From a checkpoint of a small transformer trained on Wikipedia: 18 layers, MLP 384 tanh GELU.
Each number is 200 + 20 x the weight over its row's rms, rounded and kept within 0 to 999. Layers, rows and columns count from 0. The size before them is the row's rms in percent of the matrix's.

# layer 11 MLP down (transposed), 384x64, rms 0.102, rows 131-185, columns 0-63
119,243,181,211,213,194,190,186,207,218,199,222,206,240,217,197,201,181,218,223,208,223,137,233,193,197,198,175,224,182,175,227,217,168,226,227,217,213,226,206,192,208,200,216,215,226,220,190,176,199,201,191,221,202,212,198,222,186,180,178,199,199,167,213,179
097,162,162,180,132,182,205,199,192,210,195,210,215,193,214,186,228,198,185,214,181,177,258,204,193,200,222,205,223,194,210,190,188,202,225,200,208,176,192,191,198,208,181,188,217,214,180,200,218,200,171,183,189,202,182,235,195,202,210,213,178,243,196,186,225
076,200,185,161,193,177,229,192,194,162,197,214,215,218,192,184,207,203,213,196,155,199,187,162,201,203,223,202,206,235,194,190,200,185,205,194,188,190,183,191,165,180,212,212,225,188,209,156,139,191,165,188,181,206,234,177,202,178,192,205,197,205,205,192,219
123,215,227,198,199,186,197,201,225,199,160,211,203,204,208,221,218,220,190,187,217,164,225,189,194,222,197,198,165,202,210,166,203,232,225,197,193,197,227,200,190,165,193,181,211,174,219,173,198,172,192,164,252,192,197,205,202,202,189,230,239,181,177,212,180
076,208,232,217,202,197,225,209,195,177,148,174,213,209,210,140,205,216,205,233,217,197,227,211,221,203,189,215,210,218,205,212,197,183,206,226,216,196,198,168,197,178,195,211,232,193,170,175,178,177,174,197,186,205,192,224,227,187,190,183,205,225,161,186,206
084,216,185,182,206,200,240,194,191,151,182,202,194,211,197,219,188,246,227,191,142,200,209,184,205,217,193,192,201,244,203,217,191,191,205,187,183,210,180,191,211,200,181,211,248,178,199,180,168,209,207,204,208,196,235,209,205,182,176,203,225,216,177,191,220
124,210,222,216,174,190,180,188,186,220,197,207,219,191,202,178,199,211,196,185,195,206,180,220,200,244,220,188,227,196,151,192,224,208,151,222,204,219,202,187,202,217,201,212,171,183,242,228,163,202,186,187,244,186,184,183,195,210,181,181,236,198,201,188,203
095,198,162,220,200,212,155,189,209,231,191,211,207,203,158,191,200,195,236,157,209,216,186,204,187,204,198,153,196,209,193,199,205,194,222,173,164,186,206,189,162,169,191,207,188,212,206,224,186,215,199,170,188,156,178,183,193,205,198,194,175,189,200,192,176
095,232,196,182,182,180,251,208,214,163,194,185,205,192,197,198,210,214,248,204,144,195,207,184,227,200,204,213,229,215,196,196,183,173,229,202,171,200,175,179,178,184,190,208,242,188,207,202,151,184,178,219,208,191,207,192,209,191,196,194,206,208,206,200,196
084,179,199,225,173,182,186,197,199,204,219,209,203,235,212,217,210,229,223,191,181,186,189,201,213,214,206,222,208,213,213,190,193,211,208,209,160,245,247,177,206,200,168,198,243,189,174,190,191,197,259,181,214,179,187,190,181,177,184,197,212,211,210,219,185
089,207,233,232,204,180,192,196,207,179,237,202,178,169,179,193,181,211,166,211,202,199,194,192,196,198,191,219,209,221,226,216,179,187,195,181,225,205,199,194,219,155,190,190,195,177,217,207,181,215,222,163,178,156,192,182,231,212,183,227,153,206,191,188,216
093,209,217,193,182,205,203,193,208,205,224,226,182,206,193,153,196,180,224,210,203,221,203,188,189,202,213,166,253,165,210,205,168,174,217,210,165,196,208,189,222,196,177,221,208,230,156,231,224,178,175,185,204,180,190,208,175,192,199,201,175,201,209,215,176
111,181,223,200,229,205,208,204,199,208,221,225,170,212,183,186,180,247,172,212,191,166,191,218,176,216,184,165,174,230,217,192,194,207,210,193,228,195,186,185,182,213,214,200,177,212,200,224,224,201,189,246,189,220,215,166,209,182,227,182,200,179,208,239,193
076,223,185,194,189,211,195,210,224,162,189,213,189,198,189,186,215,211,259,222,175,204,202,178,218,194,204,200,183,221,189,194,203,189,230,174,159,218,183,166,213,187,186,207,225,188,217,194,160,207,204,137,199,195,224,199,175,190,212,222,192,178,191,192,205
104,192,244,209,212,170,210,206,200,231,202,210,203,200,227,187,181,189,165,198,222,172,226,231,216,211,206,188,224,183,250,177,182,226,181,201,213,186,205,200,190,181,168,185,204,214,185,198,227,197,195,244,235,230,212,201,197,191,197,181,192,180,169,228,200
097,232,206,181,187,192,159,213,196,192,218,194,199,185,231,169,175,159,177,197,196,185,214,230,211,210,196,175,198,170,222,198,175,231,183,192,204,210,236,233,173,184,161,179,184,208,187,186,182,208,167,221,208,203,233,195,186,179,210,189,196,202,178,196,178
078,234,190,175,229,229,210,208,228,185,206,205,193,218,204,184,180,195,174,196,218,188,184,179,191,213,188,217,196,230,161,190,204,159,208,199,188,223,190,160,159,185,165,188,215,200,192,211,165,226,234,179,224,180,188,219,209,213,175,209,176,200,190,214,191
076,234,192,180,204,228,229,195,222,175,178,186,213,191,193,182,183,199,221,174,194,170,208,191,226,203,182,211,213,222,207,205,166,197,229,202,169,199,186,180,194,200,201,221,245,183,188,183,160,188,208,161,196,163,227,176,175,210,204,221,184,217,196,169,188
085,196,191,212,181,177,196,220,172,211,221,200,205,157,198,197,230,217,188,183,226,180,194,243,217,158,204,203,206,207,214,182,213,205,198,215,212,178,189,202,208,199,241,221,190,207,190,219,248,194,198,220,202,193,194,210,191,176,199,187,141,198,163,194,229
101,178,189,195,204,179,203,182,207,195,191,220,182,170,212,182,225,220,189,216,202,194,203,170,201,201,214,189,231,179,184,225,173,216,186,186,223,179,186,240,242,219,224,190,185,203,209,215,238,163,195,175,192,207,148,215,191,193,185,210,187,201,198,220,156
080,215,206,196,190,185,207,191,196,217,226,202,216,207,190,183,226,163,198,182,171,143,217,214,228,233,180,215,212,169,223,210,199,200,195,188,200,190,207,217,207,205,196,196,179,200,197,234,212,177,230,253,182,241,195,192,186,209,215,183,203,171,168,194,223
098,201,180,220,223,220,194,217,190,188,221,178,197,156,224,230,200,186,167,173,197,206,200,185,223,197,205,188,208,176,213,241,227,167,179,186,169,200,185,200,195,246,206,198,187,202,195,231,231,183,203,228,177,192,208,215,203,186,225,234,212,190,203,181,167
092,227,192,193,201,174,236,210,195,193,165,194,199,193,204,202,174,187,218,211,169,208,183,179,205,193,218,200,222,222,214,193,213,206,187,163,210,202,173,176,227,184,141,182,203,187,197,196,149,206,182,161,179,228,234,182,193,175,215,201,193,196,184,201,186
090,204,215,171,177,223,195,224,235,166,228,186,175,172,201,188,200,181,194,211,201,156,225,185,232,211,199,190,224,209,204,185,200,192,185,194,186,178,192,226,201,203,162,191,192,216,186,222,239,173,180,216,190,196,192,222,194,201,215,227,175,219,221,163,228
100,217,223,213,214,192,214,211,219,168,180,179,189,219,205,212,140,190,194,196,198,195,226,212,197,194,211,211,205,198,207,181,215,211,169,199,218,199,236,171,202,202,182,189,203,181,172,219,173,182,167,227,235,168,172,214,206,199,229,179,172,221,179,221,175
135,159,187,184,198,234,230,150,210,218,209,185,199,198,257,208,205,167,203,182,216,201,175,197,211,200,177,224,221,207,207,186,210,200,170,144,203,198,208,197,215,199,178,215,228,213,176,203,188,199,195,199,197,198,183,232,183,185,232,196,176,213,203,198,203
098,184,179,203,212,235,203,178,209,237,199,193,198,167,184,242,194,169,195,210,191,182,197,212,219,205,206,161,206,184,194,157,197,197,184,151,164,179,205,219,192,206,210,185,193,193,225,198,221,209,203,184,187,198,173,179,183,167,205,207,248,196,190,218,181
129,236,172,210,244,185,196,199,205,239,189,193,223,187,199,222,211,199,159,188,170,197,174,217,219,185,228,199,212,212,203,181,241,193,170,188,214,225,233,171,226,215,187,220,189,180,175,228,223,210,205,200,221,213,197,195,185,199,193,172,215,209,176,201,220
114,197,223,187,216,227,211,169,189,184,177,174,213,217,201,219,150,234,186,192,215,190,170,198,205,203,222,211,231,211,183,229,212,167,198,216,169,173,199,190,213,216,174,216,221,176,211,194,185,151,185,177,196,174,198,188,232,226,181,201,216,205,208,200,191
111,172,197,239,210,215,206,211,183,200,182,186,226,215,229,191,215,248,210,205,213,188,172,190,210,197,218,195,165,180,228,211,196,207,233,198,188,200,163,199,206,189,194,222,188,178,179,205,201,217,169,178,149,165,204,205,210,183,198,211,191,219,242,195,179
077,197,229,191,204,221,230,183,201,155,175,199,204,201,219,202,175,166,227,210,175,172,191,192,210,217,209,194,231,222,200,176,192,181,208,226,201,196,168,203,174,181,160,214,204,226,182,168,189,206,187,202,206,173,184,199,177,197,176,180,195,165,164,222,216
085,178,222,179,205,186,199,219,175,204,239,184,206,175,235,204,268,208,204,227,200,190,208,218,207,230,209,194,209,178,225,174,200,203,195,168,207,188,200,228,204,214,198,213,215,188,201,233,219,189,225,216,193,228,170,189,201,193,208,174,223,179,217,234,213
083,220,196,220,194,189,210,220,197,235,218,180,177,192,197,252,172,191,151,224,199,194,200,221,197,190,217,230,230,194,236,192,180,199,220,216,218,190,163,184,199,208,204,163,217,211,172,228,183,204,198,227,188,206,170,226,210,206,172,206,179,207,202,204,203
086,231,171,198,199,188,188,207,162,201,206,184,228,189,238,189,174,186,155,198,196,194,239,244,210,196,233,186,220,193,236,221,192,200,194,165,199,163,190,180,184,209,197,200,194,211,193,211,199,192,192,203,174,194,187,215,200,170,237,201,206,186,187,236,185
082,203,199,211,193,177,177,233,171,226,212,197,235,211,187,196,210,170,189,219,229,187,178,227,204,176,214,191,192,199,179,176,217,204,195,169,192,178,242,188,155,214,174,191,200,184,201,186,198,174,199,212,194,207,184,174,207,188,195,176,146,193,160,205,195
094,190,256,212,169,190,174,203,189,171,218,195,176,203,208,190,208,172,225,201,210,180,221,197,237,210,164,187,216,222,200,208,184,209,193,245,198,198,213,210,204,215,204,230,200,208,164,220,215,165,217,224,173,182,211,215,207,179,195,175,177,182,182,207,224
094,219,196,199,196,144,187,201,177,224,210,194,219,201,191,201,226,208,175,191,207,196,202,189,160,191,215,180,209,200,218,212,208,198,224,214,165,188,196,190,236,184,217,178,188,207,174,249,184,217,213,156,193,203,191,195,215,173,183,216,194,185,253,188,183
105,186,207,231,168,194,222,236,202,208,189,180,190,228,201,202,194,205,148,213,237,177,199,241,208,187,208,191,222,184,219,205,195,195,174,211,216,170,204,199,220,185,185,207,224,210,189,197,245,215,175,204,202,213,184,215,227,231,185,201,229,210,195,161,219
109,176,152,197,207,216,202,186,197,215,224,205,209,206,169,214,194,211,192,222,215,177,172,270,203,197,206,168,214,200,207,199,216,202,221,183,202,201,211,224,185,226,198,209,204,183,213,204,218,229,195,216,212,231,233,193,208,182,195,202,173,180,225,251,197
084,179,222,196,173,209,187,200,194,211,185,213,200,188,188,201,191,175,162,239,207,200,215,242,195,187,204,215,243,222,244,192,184,184,161,167,229,206,208,198,199,196,183,217,179,182,179,194,197,190,190,189,195,182,174,207,216,265,206,183,209,204,199,209,196
112,199,231,219,161,201,156,201,204,247,217,205,178,194,185,199,204,221,175,174,223,203,197,216,221,180,199,198,179,205,206,201,205,244,165,209,182,214,193,235,221,220,165,199,160,213,210,219,214,203,199,244,206,215,181,195,216,194,196,182,196,183,224,199,193
112,183,190,219,239,190,216,189,225,237,191,217,212,220,249,204,202,158,213,226,194,236,171,193,230,219,199,201,185,205,164,237,222,202,200,199,205,211,207,200,201,201,209,177,203,183,211,152,211,208,180,188,224,220,196,232,197,203,207,217,210,186,192,170,191
104,214,201,208,249,196,220,233,235,195,232,168,204,192,204,180,182,183,215,174,179,188,205,184,192,172,205,221,214,209,203,207,217,204,222,170,174,179,205,213,198,194,184,212,172,232,197,241,230,201,199,238,171,200,155,188,189,178,210,192,201,181,196,196,186
096,225,209,196,216,236,175,199,193,231,181,179,193,238,180,235,176,236,191,214,193,211,231,209,190,212,198,195,189,221,186,208,201,178,163,215,203,212,225,189,225,212,228,212,204,194,173,228,206,246,203,216,205,212,180,177,235,217,210,196,169,227,192,217,198
101,224,207,194,221,175,216,163,228,239,213,204,188,217,217,200,193,184,178,208,201,192,182,189,199,182,192,178,176,203,243,186,226,173,177,194,204,262,170,199,197,183,195,181,178,195,221,210,232,194,206,194,227,223,219,189,218,205,184,224,229,176,208,188,208
104,198,246,206,172,170,231,173,210,189,196,220,232,183,183,196,195,192,186,212,206,158,197,210,229,205,238,213,187,194,243,162,171,222,205,175,191,157,199,212,195,213,185,213,183,174,204,210,212,198,197,216,198,203,194,173,189,233,204,209,177,186,176,208,202
100,201,185,194,229,214,193,161,188,197,202,197,204,176,171,228,175,179,235,218,191,171,173,211,226,173,203,202,203,223,206,224,220,202,188,146,219,190,196,197,239,219,214,192,232,226,212,205,231,201,217,209,178,162,223,178,214,195,206,211,191,203,178,214,203
084,171,204,200,178,181,196,193,199,200,206,210,205,151,204,198,247,206,228,188,173,183,179,193,193,183,182,186,177,212,199,175,199,207,216,191,192,211,243,185,173,189,188,165,218,189,170,202,185,236,199,175,201,239,228,206,220,229,213,193,191,186,221,175,230
113,199,161,221,161,213,201,210,204,224,204,206,199,221,201,185,212,236,236,243,188,229,200,209,208,207,238,208,192,183,230,191,203,176,218,173,173,215,172,192,185,250,199,230,227,217,208,189,218,192,206,203,196,177,224,198,215,195,186,175,223,190,200,189,188
095,234,180,185,199,196,218,199,213,201,186,221,236,222,194,172,174,193,214,199,146,197,202,202,194,207,245,205,218,195,182,180,180,179,222,234,169,177,173,194,181,221,170,226,206,197,205,186,168,221,220,179,190,209,200,228,187,171,186,183,208,215,195,175,199
122,198,206,230,190,179,166,192,203,201,173,179,222,193,206,188,213,198,195,188,175,202,189,219,227,211,198,179,200,212,163,215,215,205,184,227,173,241,191,237,223,252,189,223,187,212,184,188,187,168,176,200,188,196,233,163,183,221,189,193,178,190,214,219,182
100,222,228,207,193,215,185,240,139,182,207,205,181,185,207,186,199,196,215,209,141,217,188,173,213,227,169,201,173,200,208,212,193,213,202,205,207,213,198,206,178,160,190,231,216,180,184,206,204,213,211,198,179,179,196,192,234,180,238,178,210,199,198,202,202
105,215,201,229,208,205,230,201,206,203,201,218,209,153,210,210,202,243,186,183,221,213,195,152,195,184,185,231,211,200,178,242,223,215,201,169,195,175,207,225,225,168,210,218,220,204,194,195,195,181,178,186,170,198,165,174,188,200,174,189,220,210,177,204,201
092,172,246,235,227,238,202,172,187,168,159,220,191,192,222,187,205,199,220,175,205,183,182,223,184,186,185,200,197,181,202,208,176,207,195,204,211,182,219,208,212,158,208,198,197,199,201,202,205,206,211,203,186,209,170,189,164,179,244,205,170,178,218,227,197
091,195,196,224,195,200,230,220,229,184,192,199,232,229,217,185,220,194,197,210,175,197,193,225,201,186,190,212,192,231,232,177,219,171,203,205,213,181,169,194,201,243,159,184,226,203,232,166,224,185,204,182,194,218,157,230,187,218,214,201,192,189,209,210,176
# layer 11 MLP up, 384x64, rms 0.102, rows 132-185, columns 0-63
093,219,226,195,221,217,235,193,206,161,203,232,194,208,183,207,169,230,202,186,219,216,162,179,185,195,233,196,178,210,200,199,181,200,179,197,205,222,160,210,177,210,202,191,198,160,192,194,192,215,175,214,213,148,237,210,213,194,187,218,209,168,189,214,200
093,187,182,179,198,204,182,200,225,214,168,172,198,203,237,191,195,173,209,175,219,201,207,194,225,199,208,176,196,204,185,204,203,193,201,201,233,194,177,221,199,206,182,164,242,190,220,196,211,247,227,209,167,193,172,189,229,215,210,170,215,250,180,210,187
121,201,173,189,191,171,191,215,213,168,205,220,190,226,194,210,237,196,174,187,187,215,181,176,193,228,197,195,192,183,206,196,203,193,193,215,196,219,188,242,201,247,230,213,209,157,225,197,175,208,200,198,217,187,204,217,218,165,243,210,183,170,196,213,235
082,170,211,184,188,207,194,160,169,201,245,243,209,196,219,237,170,197,216,186,176,213,196,186,184,203,220,206,179,198,196,200,218,227,221,165,227,219,202,233,202,201,195,210,192,206,217,184,207,194,230,226,225,177,193,193,193,182,186,196,207,216,247,199,173
094,214,184,206,193,245,175,198,205,244,202,180,239,187,179,196,218,200,194,212,233,212,194,182,218,184,179,228,226,172,206,201,222,208,194,252,202,188,218,172,211,196,205,190,204,205,210,207,195,223,216,170,198,177,177,195,199,226,257,214,192,184,203,208,193
119,196,202,217,198,200,205,205,212,201,187,189,200,206,196,231,161,180,178,202,228,221,195,189,204,167,248,188,227,190,178,171,206,193,202,227,178,212,199,179,164,172,183,171,211,170,206,170,211,211,197,222,200,199,200,234,253,192,212,219,222,214,223,193,226
083,180,223,203,192,212,223,197,192,209,218,194,193,213,220,196,186,176,212,164,221,201,149,172,163,211,201,215,227,214,173,190,205,192,196,235,172,193,197,172,213,200,204,213,218,170,182,186,196,206,165,199,194,208,201,192,218,234,235,173,232,192,170,214,233
092,189,197,229,187,208,171,172,221,181,209,205,185,208,230,219,215,188,165,165,232,200,224,210,185,203,179,183,199,211,207,209,195,216,200,199,222,219,233,170,220,247,216,209,180,197,179,230,204,207,220,154,209,194,211,175,216,213,198,166,189,217,179,176,217
088,201,199,187,205,197,203,218,191,219,170,227,202,213,199,199,211,160,236,205,228,212,168,197,179,161,259,192,162,199,211,203,199,197,184,212,182,207,182,205,190,165,206,174,212,205,224,162,212,204,170,184,156,212,180,218,216,206,196,201,206,193,225,209,190
087,196,204,226,193,211,196,166,216,198,177,211,202,235,202,199,198,181,224,203,219,196,149,160,211,204,216,190,188,187,174,168,184,192,230,207,175,232,221,183,173,217,197,200,229,231,198,201,204,183,203,196,228,247,201,185,204,203,221,161,212,214,214,224,187
086,233,189,161,229,200,193,211,236,190,210,209,237,200,215,182,188,197,218,198,217,211,197,190,168,191,208,187,186,186,206,247,180,192,179,200,204,224,186,208,205,211,196,199,237,170,212,198,190,175,151,163,237,193,208,203,209,204,200,218,219,225,166,179,203
107,215,197,214,155,177,233,184,226,196,199,235,189,238,191,194,193,210,178,181,169,227,178,184,232,194,240,198,215,187,178,182,205,178,199,207,195,161,195,226,207,201,202,175,169,213,199,191,187,190,211,159,185,199,191,219,187,225,192,227,200,228,187,187,211
089,190,177,207,193,179,208,161,219,233,201,208,208,211,198,196,204,182,165,146,223,204,193,183,202,210,214,179,176,219,198,234,186,181,194,208,191,194,190,229,214,187,171,199,204,213,214,169,229,234,221,228,193,184,183,200,235,224,168,176,212,228,180,201,200
096,216,212,207,195,200,173,209,227,200,191,214,223,195,172,211,190,195,195,209,204,219,208,202,206,168,206,196,203,195,202,233,234,209,216,214,188,187,214,201,203,175,205,196,202,206,197,218,207,192,174,219,209,194,150,155,245,198,221,191,249,267,214,191,210
091,165,190,202,207,166,195,186,190,189,161,169,196,165,203,196,187,185,209,176,221,225,216,198,197,229,171,183,189,205,198,182,214,216,189,202,182,253,196,151,218,195,217,206,203,207,209,173,187,211,211,198,210,206,171,193,184,177,160,171,182,187,205,195,167
080,205,215,205,197,158,196,216,180,175,188,217,185,221,203,176,229,180,217,177,190,222,192,207,185,204,206,188,193,176,194,205,203,238,227,185,203,215,210,212,194,171,236,210,188,159,207,203,170,186,170,190,228,211,203,172,164,222,191,186,202,242,239,193,182
089,173,180,194,198,226,185,179,207,226,224,184,191,164,180,219,234,233,205,174,217,224,199,176,197,202,217,206,246,208,206,203,197,196,159,229,221,170,241,189,184,212,192,201,172,225,184,198,177,192,194,181,205,206,194,200,200,196,207,210,194,156,175,226,200
091,167,177,196,177,167,147,216,179,187,178,206,238,222,205,202,210,188,178,214,230,219,205,208,167,214,212,175,203,178,203,201,202,208,192,213,183,191,208,210,214,229,220,211,211,190,208,152,205,202,230,208,236,230,185,213,200,170,166,196,192,196,184,185,210
098,209,223,239,219,227,210,182,202,210,181,222,218,230,203,210,210,198,218,188,222,221,179,209,184,212,205,199,231,195,212,211,184,202,178,187,224,218,208,205,216,195,246,183,169,199,189,170,194,223,231,186,182,173,169,203,202,167,192,196,183,193,254,165,189
085,168,207,192,192,203,180,175,208,219,169,215,167,217,199,190,220,229,215,206,211,219,210,194,170,193,204,211,188,165,201,161,195,199,157,196,220,202,193,185,213,192,209,216,228,198,199,213,216,239,192,209,216,194,184,241,223,230,207,261,219,216,213,201,205
109,211,167,186,206,193,183,239,163,213,163,217,172,191,203,229,216,198,205,191,204,211,188,189,177,168,185,202,157,152,216,199,202,205,189,194,195,176,200,175,217,196,171,194,189,199,224,200,180,201,240,195,235,201,213,181,217,190,179,241,183,213,193,207,221
089,202,179,221,206,217,195,182,216,227,232,226,196,210,195,209,204,219,195,171,221,213,214,189,207,216,188,214,177,183,184,229,183,174,188,243,173,191,243,229,202,221,211,214,206,216,168,183,232,198,239,241,228,173,199,193,208,221,189,215,211,181,196,218,187
094,204,180,251,177,156,217,216,200,195,188,227,216,228,182,219,205,201,216,202,194,203,177,186,227,170,183,173,198,173,169,175,212,187,201,235,182,210,201,225,192,209,195,179,220,194,187,193,209,214,202,179,171,194,221,207,177,167,190,156,225,210,187,199,183
090,194,195,220,191,159,196,166,161,213,225,190,199,185,197,202,200,231,219,195,208,205,185,165,172,215,180,212,175,196,185,252,189,219,216,179,180,183,184,206,154,200,209,179,230,210,220,195,187,184,221,226,216,228,200,192,210,197,172,193,215,224,225,203,213
120,153,208,215,193,209,237,201,185,207,211,165,172,239,236,202,215,210,220,187,205,243,201,192,212,188,204,206,188,168,179,231,208,182,209,194,213,194,255,230,206,195,204,203,197,213,228,202,174,172,210,202,202,204,203,218,226,178,204,216,205,196,170,217,215
108,205,231,192,206,163,183,188,233,216,203,207,195,226,197,214,146,189,170,180,222,242,226,180,185,186,188,181,196,192,204,190,212,195,179,222,195,177,202,191,219,168,188,184,171,222,217,222,151,178,216,191,190,204,183,187,188,182,207,226,215,211,214,212,184
113,206,212,193,234,168,202,219,175,240,186,189,205,168,237,211,185,219,219,188,192,187,197,172,197,182,208,173,175,191,193,179,234,209,174,166,213,188,207,182,175,220,193,199,242,191,203,203,226,186,199,209,212,206,220,152,211,195,188,183,214,220,205,167,226
111,181,175,187,183,167,195,201,207,201,215,211,199,221,182,181,200,240,230,202,236,226,235,186,216,182,166,214,191,198,203,221,204,204,162,173,202,212,192,211,189,219,202,194,247,178,201,194,222,235,225,193,208,169,227,174,197,181,199,221,227,172,197,207,195
111,182,204,228,201,183,220,200,193,197,155,189,211,179,171,222,201,244,206,178,201,221,200,185,193,234,220,162,168,209,194,236,194,230,229,222,200,195,196,208,190,204,213,198,165,188,202,178,211,224,188,173,182,210,200,239,197,201,188,174,190,213,240,217,187
086,216,197,214,214,190,203,200,199,196,200,249,224,234,172,186,162,210,213,197,198,204,222,198,188,181,197,192,168,170,211,209,204,238,228,174,218,237,222,201,197,232,225,217,226,179,200,226,215,186,217,186,220,183,225,197,224,203,239,228,207,206,203,173,202
094,181,202,200,210,182,163,196,234,192,190,201,209,238,153,212,194,219,223,181,190,195,231,197,163,182,167,191,212,214,201,202,171,216,178,212,205,217,181,199,227,154,208,207,193,202,220,205,230,245,180,194,216,216,165,205,215,181,179,182,213,195,205,191,195
083,211,216,177,205,183,152,239,178,173,160,191,185,188,219,220,224,227,203,189,212,187,190,184,214,184,195,169,191,187,192,219,197,200,185,198,206,222,197,208,209,186,199,217,177,215,226,200,249,165,203,198,199,218,164,200,208,225,169,215,196,169,213,174,221
090,195,206,194,167,212,189,203,237,226,188,168,177,233,208,205,261,195,220,191,221,196,182,204,199,196,182,171,167,155,190,158,207,177,181,214,217,196,191,188,206,214,192,202,207,182,192,193,180,243,213,187,199,208,223,211,192,189,187,217,201,182,177,213,226
078,172,189,173,216,187,160,199,245,175,184,179,208,238,204,233,185,196,236,220,193,198,207,195,183,198,203,206,172,169,208,213,187,210,188,203,180,231,214,207,163,223,208,224,169,194,182,194,185,222,187,213,168,172,190,177,214,181,202,233,202,184,200,195,220
085,227,180,194,209,210,210,197,201,210,211,176,244,200,180,203,191,212,198,203,188,200,189,208,162,154,232,228,174,201,199,212,211,207,194,181,192,173,177,204,190,221,241,164,178,180,210,193,182,223,182,208,228,230,190,176,183,228,213,211,194,235,208,219,164
102,193,197,204,228,218,178,205,205,220,206,191,165,175,198,176,170,151,223,163,194,216,171,185,180,192,229,204,217,217,184,195,178,200,206,164,169,207,229,220,199,199,180,199,179,143,192,183,186,188,191,204,223,199,209,201,203,238,181,204,212,188,179,192,211
097,176,226,187,168,195,169,207,208,229,191,185,212,220,186,240,196,212,207,217,223,230,192,202,197,185,229,190,216,181,203,229,195,213,171,221,193,193,227,177,211,211,208,165,186,172,201,187,226,183,187,199,221,198,193,229,220,223,232,200,252,220,229,200,206
109,213,176,166,218,158,209,213,155,215,195,206,230,188,192,184,187,224,179,197,228,198,200,192,181,189,217,223,200,209,197,195,201,227,214,201,197,230,202,209,173,204,202,186,192,164,229,160,211,192,225,174,238,204,213,164,218,231,165,205,204,190,180,194,205
086,202,214,181,208,190,218,203,261,197,221,205,233,185,188,196,216,186,187,160,190,213,171,207,164,172,156,196,167,207,176,196,208,219,208,184,229,211,183,232,212,200,227,225,201,206,171,189,184,230,194,206,211,171,199,194,184,192,217,226,189,192,203,225,204
101,195,198,196,202,205,143,231,222,203,203,203,216,220,181,234,225,207,203,170,215,190,220,175,183,171,209,200,215,184,210,189,207,200,188,200,207,203,203,225,175,190,207,164,185,197,206,232,194,223,184,216,234,219,179,219,205,232,195,250,214,212,194,157,224
114,186,193,219,153,175,206,215,194,185,213,199,210,207,221,205,167,224,192,193,198,221,198,175,192,180,219,184,169,165,188,213,225,189,130,156,186,201,224,212,205,182,200,219,223,223,194,214,212,200,198,186,208,201,198,178,180,214,189,217,204,218,236,188,187
117,230,203,198,202,176,212,203,214,198,211,192,211,228,218,201,178,205,199,206,165,205,226,183,224,155,239,189,213,186,160,198,218,200,223,207,200,202,218,237,195,214,200,192,167,198,192,183,176,201,162,207,186,237,195,218,251,191,178,178,228,194,197,178,196
102,202,233,215,191,191,218,217,196,180,195,182,176,186,224,179,239,171,187,163,224,197,169,184,207,196,237,193,191,153,212,223,220,201,213,202,181,193,209,196,177,206,191,176,228,205,212,225,177,192,203,217,217,196,228,208,206,179,171,200,227,181,183,167,233
109,186,197,191,214,222,190,180,191,235,214,198,200,193,188,238,205,158,234,206,185,186,196,167,227,191,203,196,197,212,215,174,219,169,169,168,182,208,182,212,216,205,204,222,224,190,201,203,171,197,217,189,212,204,196,187,218,174,189,151,240,207,176,171,227
097,202,172,183,231,205,172,178,203,188,189,204,181,163,191,193,185,206,216,186,198,209,208,207,168,211,167,159,205,169,207,235,217,182,204,233,174,194,235,199,177,216,211,217,211,204,194,233,194,186,176,245,193,217,190,221,216,175,239,211,215,202,202,198,219
106,201,177,189,178,178,181,205,222,219,207,234,227,202,211,183,175,212,202,203,197,218,194,195,186,177,206,178,183,219,135,226,231,191,221,173,215,190,225,220,174,229,216,213,230,228,204,185,219,218,191,195,235,197,218,232,225,187,186,207,198,194,218,206,185
093,235,206,187,195,215,199,196,171,224,196,203,217,202,171,200,153,183,211,187,234,223,236,198,200,202,232,165,177,194,187,183,240,194,201,201,177,195,207,254,182,220,181,182,223,187,208,188,201,227,192,191,191,179,196,235,194,179,207,215,206,171,222,196,199
115,166,194,184,188,175,221,165,217,174,201,219,172,200,201,200,218,225,243,204,184,212,222,189,216,200,237,184,203,207,182,186,200,217,166,215,200,194,214,217,178,250,232,203,232,184,204,174,215,197,191,179,225,221,212,204,193,164,194,179,213,209,227,206,181
084,192,195,193,189,181,202,200,217,211,184,150,229,185,202,186,179,203,155,201,191,198,167,200,212,213,173,197,193,196,170,230,224,220,230,163,215,197,202,214,222,204,205,183,205,181,219,178,204,222,239,196,218,194,206,214,238,195,227,187,195,238,202,160,209
116,197,200,176,181,175,215,181,187,160,155,206,205,176,196,194,237,219,229,184,181,235,215,178,187,177,203,208,206,197,203,219,209,176,188,235,191,232,185,207,183,194,211,187,165,208,195,182,239,227,220,185,183,215,202,172,194,165,203,194,204,214,218,230,199
094,143,198,202,226,182,211,193,192,204,209,209,188,234,220,204,214,205,200,203,215,224,167,226,178,168,232,180,205,190,166,192,207,213,193,182,157,207,185,209,224,228,210,212,198,156,198,207,213,196,182,221,201,192,207,223,211,221,157,211,203,178,199,171,219
104,186,183,195,217,202,220,207,233,201,209,215,158,209,205,184,209,210,208,178,221,177,201,157,173,195,192,204,173,188,177,210,204,190,228,199,198,216,173,201,164,213,239,179,188,227,237,189,147,167,187,208,201,186,185,176,184,189,192,183,195,197,185,201,166
094,229,181,157,192,207,219,221,188,187,214,187,190,213,169,206,173,199,184,202,199,221,193,168,182,236,202,195,199,236,197,206,218,158,213,184,171,166,202,200,144,213,219,192,168,210,202,175,194,184,199,172,208,157,196,207,218,226,196,190,194,194,193,199,206
073,184,183,231,204,212,175,181,182,220,167,177,189,201,189,205,187,183,195,182,221,197,200,203,194,196,176,189,225,215,215,226,211,201,229,202,228,186,251,194,201,200,245,194,191,163,215,202,201,204,220,197,187,162,180,160,181,210,171,209,232,178,229,211,220